From a checkpoint of a small transformer trained on Wikipedia.
Architecture: RMSNorm before each block, rotary positions, no biases in attention or MLP, untied embeddings.
Each number is 128 + 32 x the weight over the matrix's rms, rounded and kept within 0 to 255. Layers, rows and columns count from 0. Numbers have three digits each.

# down: layer 6 MLP down (transposed), 1024x384, rms 0.0831, rows 981-1011, columns 128-191
# gate: layer 6 MLP gate, 1024x384, rms 0.0943, rows 982-1012, columns 128-191
# up: layer 6 MLP up, 1024x384, rms 0.0931, rows 982-1012, columns 128-191
down981:137152091141112156124153078084124088137138124120071129090155078147089106113133137140172105077094141116114200137159131187157078030104118109077139088072125133050102134139132142091136096146123165
gate982:199113149148132086111144117141100102142100131103146126133052131104145112171167076088153110166127139103136148145153101224111161074120146173174054116164125143098102115123104083059127174155117126
up982:159135089185106123080171159133115100086126143127101094153128129051084154148131141113093162108095140129134149067109128160171126159172147130108142116102187126145142166129152157157134070193146121
down982:194154114161097131103109175138073151098133149104149089164077156129114140161081151116152082129077150154076158156122132134143066133115170123186140093094118170069112143091103151125116118141094144
gate983:140082098103089168148156080111110159120134102145130120096097066105139143112167143144144118118131084112145113196109095194146082150131106120107152095101119113090199127105148067116106135126100127
up983:066121092111107141172149094159149111123152163124095061077088147126172127155121130152112141152182104162147152103120154122117113177143130050162161069135143141158157120169077083114153141095130115
down983:137137141143171173178087160158096117153104149169116097107160128092159123110118164146156153177181133076135090120173097108126101127115092092183179194143118203120139109121070092106168109084138110
gate984:214128122103145122106166188151136169110138139140157122144103121124117076160128146110110123143086118082112070175137142144122129091157119119101158128172126109106120139132087133092052142123120116
up984:145125101111148146143142143162126140182128183136136113145127123132077163143086173125055125164136187164148142106098106057194126128156111104155166128238153064143105132188163094141167098174136150
down984:107143165095123152161103139153195156137072131128099128132113054151068135122119167154132143118130091210170136156188098143146140190132148101092095159101129209174077125076135173115123096118148131
gate985:146101146140148111173140200121087116142141078180127206123115097090118147135225101111108150177160109166125161139095042120118116139104132077180125171157092111104137089134101092129121160124119075
up985:133085079066143151110129061106132207126096073155132143133076169107133168145121127119147151138153148148143115165088143122154113130115075155180116118186184087158141222134100149207163150119087138
down985:092100111107118160137109126116116132172147085146123185127081122120126108114116161176152123145154137103173107172128140126126121072130088074128059129106141051147172190155170149106139123233095175
gate986:108135089190117157130153131102159058128126169131109115092136141183103175080105133111113111075086110115151132129138142130123160131132099164130109105104178133082098151173159182111197173126171098
up986:064066122106105181187140076135134112182199126169154114061150138084120140075135057148153116134136148079115143119155136155119149151154056116130051160176075084127167118101129189119110196176152073
down986:144137102146134180131065123089131134164183084137167147140114105136129120124090213167117135108104164194066122151125168155098187164132154124119119149113117135145126158183148135094172170145067111
gate987:107130089150198138127072081126106096160160133136115136111154163120136146125124147044122123052140140128146144112081113125139146098100148125132065112171127160112107136111126119111062075172125130
up987:102093216114169161133143152141084139168128153134126151128121053091145078083138177161154119101142138152133149123195078125160107065148102129063151082126128120127176154102148137136204173143103108
down987:134136150106163185115166181109188108145148165150137109148200097083093119109193117111148129218109211101162127119121104094152110122120107148068142096107109131094073124083067150140105098039121089
gate988:142118117111084112117153120063178089137112054100103143126053114102128120112168111099107130145114175174159067144115140152165088201120148123106172208133112143135133165120170118144090130119136118
up988:091113097151120132122105096159120114156088070094094120123105098147128125131164161121140130119078137109091138164163143093165172181138107084174109122135125144135141202129079131138146181151144187
down988:145151086196130131133191173147144148144174148120140167178169134105148112151129136135097149121136186131177123146192165151134162137128126125080120132094115132146163118105132173163099097142093184
gate989:083119101167163162148130061086090107135147118132143153125155165157161100144130088108111122137131120164124165121166135123110126147100167088192097103089122135133151139171141128072118098135141109
up989:088137134098111136145172128100108124094076134115132108138160141089158114139120134151163098141109144111192122124116117095158126051117090164218120133062106107150122129099108140114124170193150110
down989:166157168169110159076200099127139116121137156088090119102068162071179169162113207108124167061097140117159169114087109111094113101111134114065109076108069128146141123124157136101078153172121207
gate990:109142112185101095142127144155148126111145141208150150086180105148152154125092099131178099070092107110079140108137125099154103087112174115165104135196080130158117142153128127127116152122195164
up990:158069114180127142115167089156108133158090137106169183154175082105206107120092161145191104160167070112105135109161178112068110082121128124084127092143147081187144152098126071168148092125129148
down990:163135082193128148112165095118162121102090132128108148114152149113126147115133161088128081101145092188141193041097100087166142071134121091165172126114137117135094127165128123178211058174137159
gate991:136108115192117122137190185191199091070148054141180077118102088134089112087082090089126068134134101099150160116107140122139118141186106129072130103163161148015122169096065108114144089136113099
up991:101056178077116136137147134077203119143126154109141163080141115147103143072125169138068158090128102116132084127068131165122101107128143103158136099184146158068134114088137129088129113148120123
down991:196082138129123114132111142094121115047127142107112085047168101102095113143129176098134112161195122149134140086135141131138192093105160151137121106079158110197114150144111145153227138190121085
gate992:119065126153167073140168149125074105115137128184152113102159118071094159110133224122134202108157138146180100148096133131123190120134142150127140125128141143127087217164128193124178102160137057
up992:161123071053109108131137116219117098139085125145196126150181110106163111098061144185153111072171136129152142112084170101148117092137128145121126143153106134130089208128159113111135115123115082
down992:152114126124117103100100105140106132199090159148153170125095099164109163124121155149152106123149124138147121077092124094189136202124129122112137162115141107148149174132144139136173086100083100
gate993:139157148135082184126169144144164129114069129160136148135170132155133153102118107129168178109109154129082165132118138111160108122184125146116081075155096079084153142142174165110168063112117106
up993:184171220131099176142139192115089107147084100087136098109126092119108099140130050121119078159096103162119146147120079161125107116099134115112174148123139134142147136088147124203080158163057150
down993:096131155174130195120142196160125121146100162107127097175153145148121086139102149145125108043108093084116165172155121124114063126167157148148169118059074087084162108141114098103128074137156158
gate994:147130099157158135172111114147072119126126052179110088134136108199151149103081102122089156068104081090074087104158152121148165147078129079167147129115122134060120094124128142164138153076156115
up994:129084159139152114091151098132091158105131115154132150127150190182169151110124100106101107079073134141143142154127119124119135114070128130138128198162147107109113162142136164173100163098148150
down994:163106127118164145136102129198106155046092123198148128147114160088135139164139099106146111000117136094139110166108131126144156125123142151064100187138129113055091116153140164109098129162139144
gate995:159151118106094110120106160125179093135165161164116106140118144190134125121155124099145148118105090099181120121126086113112135123147176116163112120113149119105113201146148171152126115125107127
up995:166152124115071132117128149136196080121178155068111124144124125142153146098184087161117140132134166074093151116069108074119143063137134101124094126141150138124081165148135123149122111181119127
down995:067142096149134106139167133168127091130116082100112105117185122094096123151141171132110114086178099108136128097159137177119161174138144072113103168110130140152123124208114116101135149127151176
gate996:165158155148139135071159154068159099088122134166097039149150149145144141131081099098103142103084160118117109151070138150138105098144120137168113137158167137165117097122125104146132118138114161
up996:117130099104148149096087192163104095122122114092176154103141112171158140173083160158167181140155148078119148142162083071137152157134106147096102121092078139132103160121195178153128192063158131
down996:135113117151152149146068118220141127136097057130115153121099052147176176145134122147118109223183135075169132053126080114131180114110101083091093135164155122122091156171101184144064142088133142
gate997:146172121129104098116115076135141109113086084221101121132127130143137140142125122174117158119138120217114124063136116149096125153118137133098051112128207154120118166094164118171106100102113098
up997:076020097075181062093157088153129117109140098183170140184173168125122115155163115154166118142135129074149108124108139174176145114141090119097158137147190126161103119133123129163123110095142150
down997:137129096186150036076172098114132146118123215147151122134121147148172196150170128150095088184082125101182133148142143146110126106187163150110132092131128118175095113120149092131117111132090127
gate998:183191169143205136144116102104170121136122145166115167186091164045133171146163146181152132072124150124163041130072175082141116147131150204116096131093121091161133166107148117145055094164062134
up998:134137127072119087079124111126140112139099168176149113106100141141178122181186119092095128169163173124113109129133058113154048064152115108190116119144147137131090129125156156135118142211098121
down998:128142054110141095073094132050141139086100104047077123095151122164130130156135051073157143123132096113123113156081126127104080134109123099108124122218152188089119103148123121186087154086103157
gate999:157142101161097123095148155117144101126163127139131092129106069126082162124123180159123132056133087125121116123113121155095044148154172139118089139124114135136131146085131112111202140130115127
up999:184136134198141083069159070139089131140128080145156131208143128092058133114112079142182122131111127131179118122085099134134155119118106139148149143153156139146077188118097109082148108115126151
down999:160102148121125142195165142126138139162170084102109103157130111100108104163144126142139153128112151125162122126129129077154087136091134131205100124128182127134066117193108121085255072125165160
gate1000:106176095190103155071123103121062136187142147133144110190059092103171117121078143113118127133144156106116120129165137095160171106131147105117133174098106172141097122124155151142132137141057118
up1000:090147164107113125123164076146168191181175088069162135088140139109118139149116098090127100131118200193099197150131048122121090122097134091109102155046115164138100112133096142102093128114042071
down1000:171156106129171074139151092079146157154132195181152154110172164103146185161123114116110128149115084163137141160096117123170223120155153101149119128202093094163156136113091128135149178086235142
gate1001:125129146136150133156106158152132142149110163108138066137141130174184170135152092137173126181173135107138166090121135134121089074129133093116070087131128143149181097122090200091160121113081203
up1001:105120197158111115116179101148154154160123166122092114203135105152111072132175168085084131200094087084109110117166144120137118092143139136085123141117205129113107081107122188071114109105151104
down1001:166061180087153058096187070152135100101186106157144173135153123161105086116140178133159162182092145124099153147139208115135135133153045123138193197184142119126123124072196141143122096148149149
gate1002:160106070104122145155163148168121126123118137104107121146093102121100159167127129164088124140078194154108165133175071195079179111146135109150125124145111147135121129104104198083168141125193145
up1002:107113110144137145146117158076105157102096170078174162140124118092115124128103150154133062124122131169064105138137117097114160135205134193154084111125130115172106127127134133114086143129124185
down1002:095117165092116112170097089130126124088079117117117113083142090124079079093152133163127088166141125104113117157119117041128165143228137123182100077105123194181129084162075098151112127113161102
gate1003:127149092138160097139132116107147080182150086112144168126163143105152118136141162153088077197138148106116136095166153097117138115103163094180117111105129114121139164096097151136132123075165164
up1003:174163129146131141084080130101111173158162099100156148120074122133080103144151054169152118137142087135219109155142103151127154204092098107151135137146137170161113165127123132107100149142142132
down1003:147099169138216159113135115100127069130141133121147118125183128051123108077088060168105101065150144127247129122114086128140111113078138098143072185146108128124120122123131129167169155129133062
gate1004:114169151093146123132120095099061128073155111068084155148175104112173158124135134135112118123158135141123072123166151139144093162051129165133138147143138128095084163172137131131138071108142074
up1004:084074063153099104136104125217093129082148106150151126152149128192050131099110149151115111082105130123097128148110147124144117092101148126134128071160091131114118099136147109150187145181126116
down1004:115095141101131106114124036119139147118172098123101146132108084068129131155120100189092114209096150124147082118135134167134092124128134121085185129084103092122193113136108108092140099104140081
gate1005:121133147160211127142115129108102146057134060213202173134131160081085132140164133188149146117134153138195091093103112144117124167157153108092078135125073159071164146145154078084147132105150104
up1005:154172202131139115108163088095062107106106079121165140105141113093149087144186084175093129094100137153126116089147096160139166086077114134115132050101145114145089073121090067116161120153105121
down1005:151073148158081165140089121145113168065108167097137174115183160124119076149151118148148167158133163134105103143132108172153094132113124139050137093092069130167086104093148124131168195187093154
gate1006:107141129120022087131139116177091136143147113131077097112140123115177103097068139129204055148143144130131118185070152163127108138118141137117145132143162109136098088100152122145115090160122127
up1006:081185112112129140130100139140114144159132088091082129096081145135151072125105121166112144185121101123159129168106040110093091142111168082110162175086098136139117115119069060120175138207137119
down1006:125154151135106151130095138142162074161188135128138165118089109220136154114099152179134125127150061090209133184149153136086177153097153065069118136115112124151106197130176065166175144124166126
gate1007:126156072107160130148145100149172158132151134170168140154107103093134108124120136205172187168105130145121161068109097112107087119117116153096076155138086088138203108146155140058084087142136160
up1007:142088100148152118160127123134095094160170131166123132110201103134144232130148145169138139143178157150141085187137128162124141116119166079134089137091080054101061151098139100157087133098144064
down1007:120133124146144128157095116108030061117062124128085141165108130163146180178140160094163210147130142107083115156165056170112183070102177142129096135155109046108091162142150082126013126138149125
gate1008:150131168115144086133128161103138134064105183177144090164166110111181143122072082142125120079101104099144129138095104145162158112167190147169146146175109136108130147088104198111110157111115146
up1008:154128150136111095104123132069135088164154159124125128178146140117158148165126077114150148087077156098097120090137137148112121078148131148173204113137118140113226134116154140091142158105119082
down1008:122100120144147169098131167087141127084137237109157141158184129164102143148066110130123108053125112082096146111108096169110175207103142121117162111131145112099157176123158146115146129115100142
gate1009:152076124209143112124149131107087177133121115161147115135116121122111164095098100194122105123121124086122083107122067078123108190142091130090098100122133178150167117101127125125142086144101095
up1009:127120079132178129139135109114101140156137072175102099099104066117110047120178143119113142142151156109135145129128138097104118119176108131155089172129114151147144140089150097158096101102093145
down1009:130110119153122100154143141130095121150118083161086133163117123122096119126169116148092094156172113079078106117117154132135116151127113100146095094161155101129139113121118158083001129112084108
gate1010:109149177124125122119180175113125189129187196119147138093171139128102139119116108128126164151113124152108134128085130155130095128158144136158114152126113172118147145094141126128104090133114163
up1010:152124130149109171139168158159133141137131091124113095148145096148112079113088130106099133087175138213059111135056165117243084131097118108101162197158163124160179197086104114131017025151170084
down1010:140080056125097147172122169140071109125125143104097087122102127100132081138124169152134096115117066159083134135094154184162165149148087134097145115165123086086159148113123141161213101124124112
gate1011:149100131138164119112158113146133157136122093126158122142167098095104146204099164095102144088138125097142074123095136120121101207102165182140126133108128118103131114155182163114156133154065148
up1011:082146182141110146197119079114166155137135158134041126090142176115086107158112144119132126073136159075159155136111109131150110096076144100112172123090158098145116118187108133164129118255154126
down1011:138090195120145162116102073148180089108075186143179078050141209130105065168067146116142109123184118191076132098151119133112137136160088076146182154117173127171147086100128162141236076123159122
gate1012:127146146098089101105169153171126099205160148177108187106095143069104149131109197151106110138119163153169082099111119143137150111107125137117113110164159118131137171140042107142131123064125093
up1012:139096139137159063149136108101086091157057155169132135191135074134153147095190123137107085144134098132136115141129144059141142122129110137154096099116086117081178149095106190187112121124112126